Weights of a small transformer language model.
Architecture: LayerNorm before each block, no biases in attention or MLP, tied embeddings.
Each number is 50 + 12 x the weight over its row's rms, rounded and kept within 0 to 99. Layers, rows and columns count from 0. The size before them is the row's rms in percent of the matrix's.

# layer 5 MLP down, 64x256, rms 0.284, rows 0-63, columns 128-191
109:39 33 54 44 42 56 39 65 61 57 32 49 33 60 45 69 47 53 61 66 44 61 39 47 40 60 74 49 58 59 62 59 47 59 62 56 43 41 64 54 68 29 56 65 55 44 28 47 67 42 27 50 64 56 34 59 36 63 46 52 50 51 34 56
107:45 36 48 66 68 45 39 63 51 58 55 52 62 67 55 55 48 20 58 57 64 46 42 45 47 60 65 51 53 51 51 42 48 62 51 45 60 46 66 58 43 47 47 46 27 48 54 44 47 48 56 42 54 47 46 34 64 58 49 44 62 45 63 49
101:71 55 46 38 71 62 40 43 73 66 30 50 31 71 39 31 65 54 57 49 59 58 50 37 58 42 32 45 37 51 58 28 50 70 74 38 48 57 41 31 65 57 80 70 75 56 43 44 48 62 51 50 40 43 65 45 39 48 68 23 55 41 61 55
099:12 52 47 46 43 62 66 65 49 56 60 61 65 47 37 78 48 46 44 41 57 53 50 39 63 67 49 19 50 30 43 33 47 63 52 39 50 40 51 53 74 54 72 68 50 49 48 27 35 52 39 53 70 51 51 41 53 41 57 58 37 76 49 69
111:49 50 54 37 35 48 53 41 48 56 27 42 55 65 50 53 39 55 34 77 44 75 72 53 40 38 52 44 58 69 33 45 18 37 60 53 48 52 65 61 49 28 55 43 23 47 40 40 76 28 37 50 41 46 51 52 42 45 56 46 53 39 55 46
096:61 43 76 41 49 63 48 45 52 83 61 50 48 49 54 55 51 52 67 37 43 45 16 40 41 41 53 56 31 38 45 38 41 61 54 60 35 49 46 59 45 34 30 69 53 45 48 54 34 42 60 24 60 49 53 58 44 48 51 51 62 50 69 61
100:61 57 70 34 55 52 52 49 42 54 46 70 40 61 56 41 43 27 31 55 69 35 41 50 51 37 60 52 37 46 67 42 42 48 42 44 61 57 31 41 32 41 71 38 48 13 72 54 25 58 71 55 32 45 36 55 54 49 56 53 49 46 38 54
103:42 58 46 36 49 39 62 42 60 54 50 62 63 44 56 45 43 55 53 41 46 61 52 46 44 45 70 30 46 59 34 68 27 29 48 49 50 64 41 55 43 57 23 52 57 23 59 59 54 60 46 49 53 55 33 40 47 54 22 48 69 53 62 40
104:68 54 43 35 48 51 57 59 73 39 45 54 61 59 54 26 58 55 40 39 63 42 65 70 39 56 33 49 56 71 60 48 62 53 47 62 50 59 62 50 72 52 29 60 65 35 58 32 49 58 59 57 25 56 48 36 78 45 45 55 40 53 24 62
093:41 48 60 51 53 69 42 64 45 54 55 63 43 54 65 65 64 61 47 71 44 53 44 52 37 68 66 63 53 39 46 40 65 67 36 57 61 41 45 57 48 33 43 51 38 19 48 67 42 34 59 47 60 50 77 58 50 40 61 44 36 47 40 34
111:45 51 53 57 50 54 44 33 41 42 65 53 26 37 57 42 68 63 44 55 37 50 67 46 44 71 32 46 49 63 40 53 70 47 49 24 64 58 47 72 72 54 49 57 43 50 76 49 49 51 59 57 57 46 57 67 57 55 74 63 46 57 42 41
100:48 42 55 53 42 45 30 52 37 44 49 48 39 43 58 40 55 41 46 23 56 47 36 50 54 58 61 49 61 52 45 52 64 74 48 38 50 48 33 33 69 48 57 33 44 56 53 17 51 51 49 45 36 40 36 53 56 55 51 44 57 52 69 41
099:52 58 50 59 45 61 42 59 64 55 57 65 45 47 46 35 55 43 63 55 49 65 67 71 47 56 47 74 59 46 28 58 55 23 56 48 50 40 67 55 61 61 29 60 42 47 53 56 58 40 54 51 48 63 54 67 67 47 50 54 53 39 36 61
100:48 53 52 45 55 30 30 46 51 79 41 42 32 37 61 48 41 59 66 63 45 55 31 43 40 53 60 63 33 61 47 49 89 75 52 63 39 46 66 42 35 44 49 57 44 45 39 61 31 61 55 56 68 48 61 55 51 42 63 58 41 54 52 46
094:45 61 42 33 56 40 63 30 56 09 65 26 61 39 66 41 53 34 58 49 49 57 64 54 39 57 54 51 61 61 39 63 47 45 55 59 63 64 52 60 47 36 25 58 38 41 46 45 67 50 59 52 52 60 53 33 61 48 53 72 62 68 59 66
110:51 29 38 50 41 77 58 61 49 58 40 42 43 67 36 35 39 54 67 73 50 43 45 65 37 58 27 54 61 44 80 33 42 41 52 29 33 49 56 45 60 45 51 43 56 23 62 54 53 55 56 58 24 48 51 42 37 56 53 45 22 50 50 44
092:38 33 44 62 54 41 43 37 42 67 50 55 73 56 38 53 51 42 63 62 61 65 45 66 68 48 49 46 43 50 33 52 43 51 58 46 46 54 39 54 49 54 43 52 55 80 64 23 42 51 75 53 39 49 45 46 45 83 40 47 40 37 55 62
102:51 58 56 41 59 51 63 37 62 55 56 49 53 72 72 65 37 44 33 67 43 70 44 55 69 45 71 33 48 56 54 54 63 23 45 60 32 32 56 62 57 36 59 68 57 47 44 50 37 30 56 57 62 42 65 52 63 50 61 47 47 31 66 46
104:34 52 50 59 60 50 58 43 16 76 48 47 53 60 44 42 40 49 59 34 51 60 69 39 59 65 65 38 44 53 59 46 42 49 47 37 35 24 36 66 43 65 41 49 63 58 44 69 72 44 46 36 39 46 38 36 42 60 44 40 64 55 53 71
105:57 52 41 39 33 44 31 49 35 43 47 54 48 53 41 34 43 57 52 63 52 50 59 46 46 51 30 36 30 46 42 65 48 66 54 40 64 43 51 55 54 44 44 51 48 51 74 55 38 34 55 76 45 73 62 28 58 25 29 52 58 28 77 39
105:59 29 23 46 54 48 63 49 67 61 67 68 51 51 54 58 60 46 36 42 65 60 40 46 34 36 31 59 51 50 49 55 48 48 40 56 49 51 52 34 67 47 47 35 46 56 51 46 43 27 55 41 56 56 61 66 53 75 52 59 47 41 55 51
103:72 55 65 38 37 43 59 47 58 25 59 41 48 44 51 40 41 48 53 41 41 47 46 66 30 43 71 70 40 63 60 43 42 34 45 47 74 55 62 50 42 57 45 50 24 42 64 61 57 58 60 46 71 55 49 62 47 46 51 26 51 49 22 37
099:41 48 51 50 88 51 35 17 44 53 51 32 27 51 52 48 45 62 43 50 29 39 51 37 60 57 37 39 61 50 36 42 58 39 40 71 48 54 51 33 41 43 53 41 46 55 31 61 46 54 38 62 41 41 49 46 71 36 33 40 17 42 30 35
088:48 54 22 62 35 58 65 52 44 43 47 68 84 60 54 42 50 61 58 61 67 54 38 58 46 37 54 59 34 69 50 80 54 46 61 55 34 50 34 39 76 62 58 59 59 52 49 52 58 59 54 59 45 56 58 30 73 54 50 42 46 24 42 43
103:40 48 36 59 56 64 51 50 48 51 31 53 68 61 60 56 59 50 73 34 49 41 53 43 45 46 72 30 43 55 63 54 52 42 50 50 59 50 39 46 56 61 45 38 70 60 41 56 40 47 47 58 34 52 57 51 43 46 69 70 47 42 58 30
092:50 69 64 69 83 43 47 40 41 36 62 37 52 57 77 64 59 48 54 54 58 11 44 54 61 59 33 39 54 42 42 89 63 45 39 63 41 40 67 37 54 61 25 38 47 58 46 76 48 60 57 45 67 43 58 66 50 44 40 42 44 53 47 39
095:64 45 43 45 78 39 51 59 53 75 36 67 50 52 50 50 52 46 41 50 52 63 39 26 48 50 53 51 57 67 51 73 65 72 43 41 39 54 50 54 43 23 46 41 50 62 59 33 59 45 55 38 48 65 45 47 38 43 62 31 51 42 30 43
092:40 51 65 52 54 31 51 52 44 56 33 59 33 37 68 52 25 59 42 45 54 38 46 58 43 63 44 44 50 42 32 14 65 49 40 41 43 64 57 50 50 53 53 69 57 70 64 58 60 55 58 42 46 42 55 40 52 44 48 63 58 56 38 53
094:56 43 42 52 58 49 50 39 50 49 44 47 52 49 79 61 49 42 54 58 67 51 46 49 33 45 54 41 64 59 51 34 35 69 34 53 47 67 44 49 36 48 36 67 49 55 20 44 50 59 52 47 38 39 50 57 41 47 42 90 61 42 56 57
104:55 67 65 50 43 48 59 37 63 39 61 29 60 46 25 68 63 32 51 45 43 63 48 43 52 49 47 90 74 48 39 75 62 54 61 73 52 44 49 63 42 68 75 90 67 58 45 48 54 59 48 41 43 23 37 60 75 69 48 55 61 65 39 42
095:48 32 66 46 47 64 57 56 40 45 53 41 58 34 47 55 41 49 50 60 27 44 55 44 34 53 45 37 28 35 60 48 61 61 55 35 54 66 44 40 48 48 45 35 58 61 33 49 35 55 43 39 57 47 38 46 40 42 57 45 47 64 69 41
098:54 57 60 58 49 41 61 50 64 54 48 58 48 59 37 54 38 41 55 66 33 42 39 46 80 46 60 30 55 64 50 50 23 55 39 85 56 64 61 37 59 36 57 57 49 72 32 60 75 69 47 36 45 58 65 42 40 69 54 51 50 33 54 81
100:38 51 45 27 53 40 42 53 49 60 22 52 53 58 39 60 59 27 52 44 63 39 65 52 32 38 42 55 52 50 48 62 57 68 77 62 61 26 66 40 59 52 49 39 44 33 41 63 39 54 47 36 66 55 30 42 53 51 24 60 50 65 56 42
095:52 40 46 55 57 52 44 63 32 36 29 54 55 58 38 52 42 55 64 49 53 48 30 64 69 41 39 31 38 46 50 41 52 40 43 63 38 37 62 72 52 43 47 55 64 57 60 64 57 61 51 51 64 42 57 32 50 30 65 62 49 40 28 47
098:59 49 58 47 45 46 52 68 48 51 50 40 56 44 60 51 60 39 46 52 56 42 27 47 32 48 46 45 51 49 45 45 29 38 74 54 30 24 24 41 46 65 45 36 45 42 49 45 48 43 56 55 41 51 56 58 42 49 37 41 59 56 57 49
097:52 58 38 41 76 54 58 51 77 62 53 67 33 37 36 26 73 40 42 49 58 26 46 54 47 65 35 52 63 62 62 70 61 52 52 69 55 57 43 33 35 53 51 28 57 64 32 39 56 41 43 66 56 50 49 62 49 40 35 55 30 59 56 49
101:49 47 53 30 39 69 60 41 48 58 34 79 57 41 37 49 45 49 58 54 52 41 50 49 68 44 49 56 43 47 48 66 41 57 54 35 58 75 65 54 52 53 58 37 60 56 61 56 35 60 54 43 45 49 53 33 32 45 58 37 63 62 38 57
101:47 51 58 31 46 38 68 59 38 41 37 49 52 44 41 19 36 36 51 56 45 64 80 41 49 51 32 68 73 46 58 47 57 63 51 55 42 46 50 70 51 51 54 35 48 49 59 60 61 76 43 39 45 41 67 49 23 74 44 41 52 47 68 44
101:47 36 44 71 57 58 54 44 78 50 41 35 54 51 41 43 59 50 59 62 29 41 47 44 75 47 50 51 70 46 60 63 29 17 38 47 47 44 56 35 53 60 75 47 46 56 35 38 66 60 69 60 34 62 41 31 37 40 40 50 54 39 43 39
096:26 47 37 56 67 55 48 31 71 68 44 64 41 29 57 45 37 57 49 55 64 58 72 19 26 63 58 59 48 47 47 67 45 36 32 59 28 61 40 86 54 60 64 51 42 28 56 33 15 51 34 29 68 73 59 57 40 53 57 35 56 63 55 55
092:53 31 46 50 48 54 31 51 61 44 59 38 47 73 48 58 66 44 48 50 33 36 51 45 58 50 52 41 53 56 76 42 44 63 75 44 66 41 59 47 72 70 38 50 69 60 48 58 41 34 34 49 50 41 25 40 45 20 28 42 59 46 44 49
101:43 63 57 50 44 53 61 48 35 21 72 48 56 54 56 62 55 67 47 37 38 46 82 56 71 40 37 52 39 26 72 59 53 65 47 45 65 45 29 43 31 58 61 62 61 60 59 40 48 42 55 37 45 43 36 49 38 37 42 52 51 49 41 46
097:58 63 62 59 35 58 39 59 23 49 36 39 52 30 41 58 38 59 25 35 50 51 41 48 53 55 69 47 63 54 54 49 36 37 40 58 45 30 45 67 43 54 43 52 56 62 66 52 62 42 49 42 50 40 32 46 78 74 31 52 45 67 51 49
097:53 56 51 40 39 35 40 41 41 42 37 56 38 56 57 32 45 57 62 38 65 22 61 38 51 62 64 51 68 58 46 31 73 45 36 48 64 46 43 47 34 46 46 47 49 40 47 50 41 49 47 49 76 60 17 54 46 42 40 61 43 29 33 45
106:24 60 44 51 37 47 40 55 60 56 67 60 30 31 60 54 41 48 72 38 35 59 34 35 52 57 60 65 60 50 32 31 53 56 34 27 51 42 48 64 56 48 46 63 46 51 45 37 36 41 42 45 46 44 58 65 37 58 53 62 45 46 54 51
097:59 56 51 55 64 45 69 52 30 31 65 60 73 23 66 52 50 59 27 30 43 46 40 51 61 35 62 40 34 50 28 59 51 56 50 43 57 51 50 58 25 37 54 37 34 52 65 64 56 65 36 60 75 42 33 53 54 46 64 49 60 75 53 52
105:52 56 29 67 53 45 37 52 62 58 61 62 81 73 73 51 43 50 46 72 49 38 51 47 48 54 37 63 62 29 59 58 54 30 69 72 47 49 41 34 50 52 55 52 39 52 51 54 52 63 49 60 31 50 55 68 51 59 69 60 41 52 60 64
105:63 45 58 65 59 66 78 60 37 44 56 33 71 40 61 50 54 55 43 38 44 64 37 67 54 07 34 52 36 72 52 48 35 53 45 49 47 69 74 46 48 58 48 46 43 53 72 54 34 47 41 45 73 56 49 70 63 62 69 64 64 48 49 56
097:50 70 48 72 24 53 30 52 51 40 48 54 62 53 52 54 54 58 44 42 47 25 25 69 32 45 35 55 35 44 60 43 27 48 46 35 41 43 53 52 40 67 49 35 35 56 53 63 41 50 30 56 21 75 64 50 60 48 58 62 48 52 40 33
100:62 53 58 52 40 34 44 59 50 58 60 47 24 61 37 49 46 33 56 39 50 70 60 37 36 42 57 34 53 64 50 44 51 50 43 46 46 65 54 27 43 52 47 44 59 61 48 48 64 44 61 53 62 44 54 56 60 33 69 44 64 50 64 85
098:48 50 57 55 51 64 56 59 53 46 83 46 38 30 35 50 59 45 55 37 40 55 49 50 18 55 52 41 56 20 24 29 41 45 48 54 62 55 49 39 23 39 60 42 59 48 49 49 44 47 39 48 53 47 51 57 31 50 54 34 57 38 33 78
109:27 39 45 49 66 59 55 61 44 51 59 39 47 47 22 66 54 65 47 33 46 50 56 38 61 65 39 64 48 45 60 59 69 44 46 37 70 59 65 09 56 62 68 42 43 50 28 52 44 69 54 56 50 58 53 46 32 55 36 57 56 46 56 55
101:42 68 53 52 47 35 46 60 58 45 43 65 46 35 61 44 55 76 44 64 44 49 39 54 48 37 53 52 48 35 59 65 48 53 33 60 52 40 49 79 44 60 62 12 53 64 61 40 46 57 43 58 41 51 72 62 42 54 28 42 35 44 38 43
094:66 58 37 57 59 67 46 22 60 34 56 52 40 44 51 51 49 52 40 63 55 51 42 71 57 72 47 58 54 40 62 45 29 56 22 51 39 63 36 46 53 42 55 51 61 53 31 46 62 49 49 53 46 48 81 29 39 64 52 67 42 36 51 49
102:51 44 57 49 22 50 35 33 55 61 50 58 45 39 33 58 59 43 53 46 54 63 72 43 36 45 29 46 30 38 38 48 39 47 50 42 55 57 27 74 56 55 39 68 46 32 52 39 62 47 41 54 40 59 33 31 68 56 56 36 46 61 54 44
095:51 68 24 48 51 26 68 47 37 27 52 36 47 61 53 46 47 58 36 45 63 46 54 50 63 47 56 38 29 64 50 09 57 25 57 56 51 52 67 31 49 53 42 58 37 36 27 63 49 53 50 40 86 56 41 55 54 38 57 49 56 65 50 65
099:61 48 53 71 30 38 51 74 55 48 69 28 69 53 53 50 24 52 50 43 50 59 47 57 64 36 40 53 49 38 47 49 56 45 52 44 58 39 36 45 39 63 46 42 44 42 55 39 71 37 50 67 36 42 41 68 52 31 53 42 50 67 48 52
102:31 56 47 54 75 52 60 49 29 63 43 48 57 48 43 64 44 61 70 38 55 41 57 43 67 51 42 56 59 45 54 42 57 49 73 70 63 38 42 29 52 68 56 50 52 44 41 47 53 51 59 51 59 62 51 56 47 57 55 57 63 64 60 58
088:33 59 47 75 44 54 50 44 56 57 48 37 61 56 46 59 35 47 52 52 44 39 51 54 66 60 62 71 56 46 51 52 66 62 36 54 21 61 58 62 36 30 51 39 49 61 55 26 36 33 46 45 54 51 54 59 73 50 49 47 46 20 60 47
095:51 48 57 54 43 58 43 51 68 53 43 41 50 46 55 55 64 75 35 62 39 53 66 56 53 57 80 24 49 46 48 38 45 44 65 65 50 60 56 60 66 24 50 38 47 52 53 65 57 49 38 65 63 66 61 45 31 65 45 51 50 61 58 55
102:46 69 50 60 25 41 44 61 56 39 49 21 39 30 39 62 52 67 32 43 40 33 51 62 44 41 34 64 54 56 72 38 64 51 42 39 40 45 49 53 39 52 31 64 54 52 49 46 62 60 51 74 32 46 48 39 63 59 52 39 61 36 65 37
103:79 26 62 29 42 41 46 64 44 37 37 26 41 35 51 34 52 53 49 54 65 68 59 77 38 38 55 46 60 47 28 48 52 62 59 54 38 49 46 54 48 33 54 25 60 48 59 74 60 49 49 29 53 32 24 51 60 67 44 43 33 41 56 41
105:66 37 57 56 39 63 56 46 38 37 65 66 48 56 48 57 67 41 36 63 64 59 44 47 60 48 46 72 46 32 53 59 33 38 55 46 61 43 37 62 40 58 39 64 50 55 44 45 33 48 32 55 41 34 57 50 66 41 52 66 44 89 37 59
102:67 54 54 34 42 45 47 54 36 39 62 55 62 69 38 43 53 38 54 46 56 52 66 48 72 45 60 63 40 65 50 73 76 53 55 34 65 56 48 44 47 51 62 66 55 47 69 70 47 33 78 50 58 54 59 53 26 41 43 39 49 54 52 30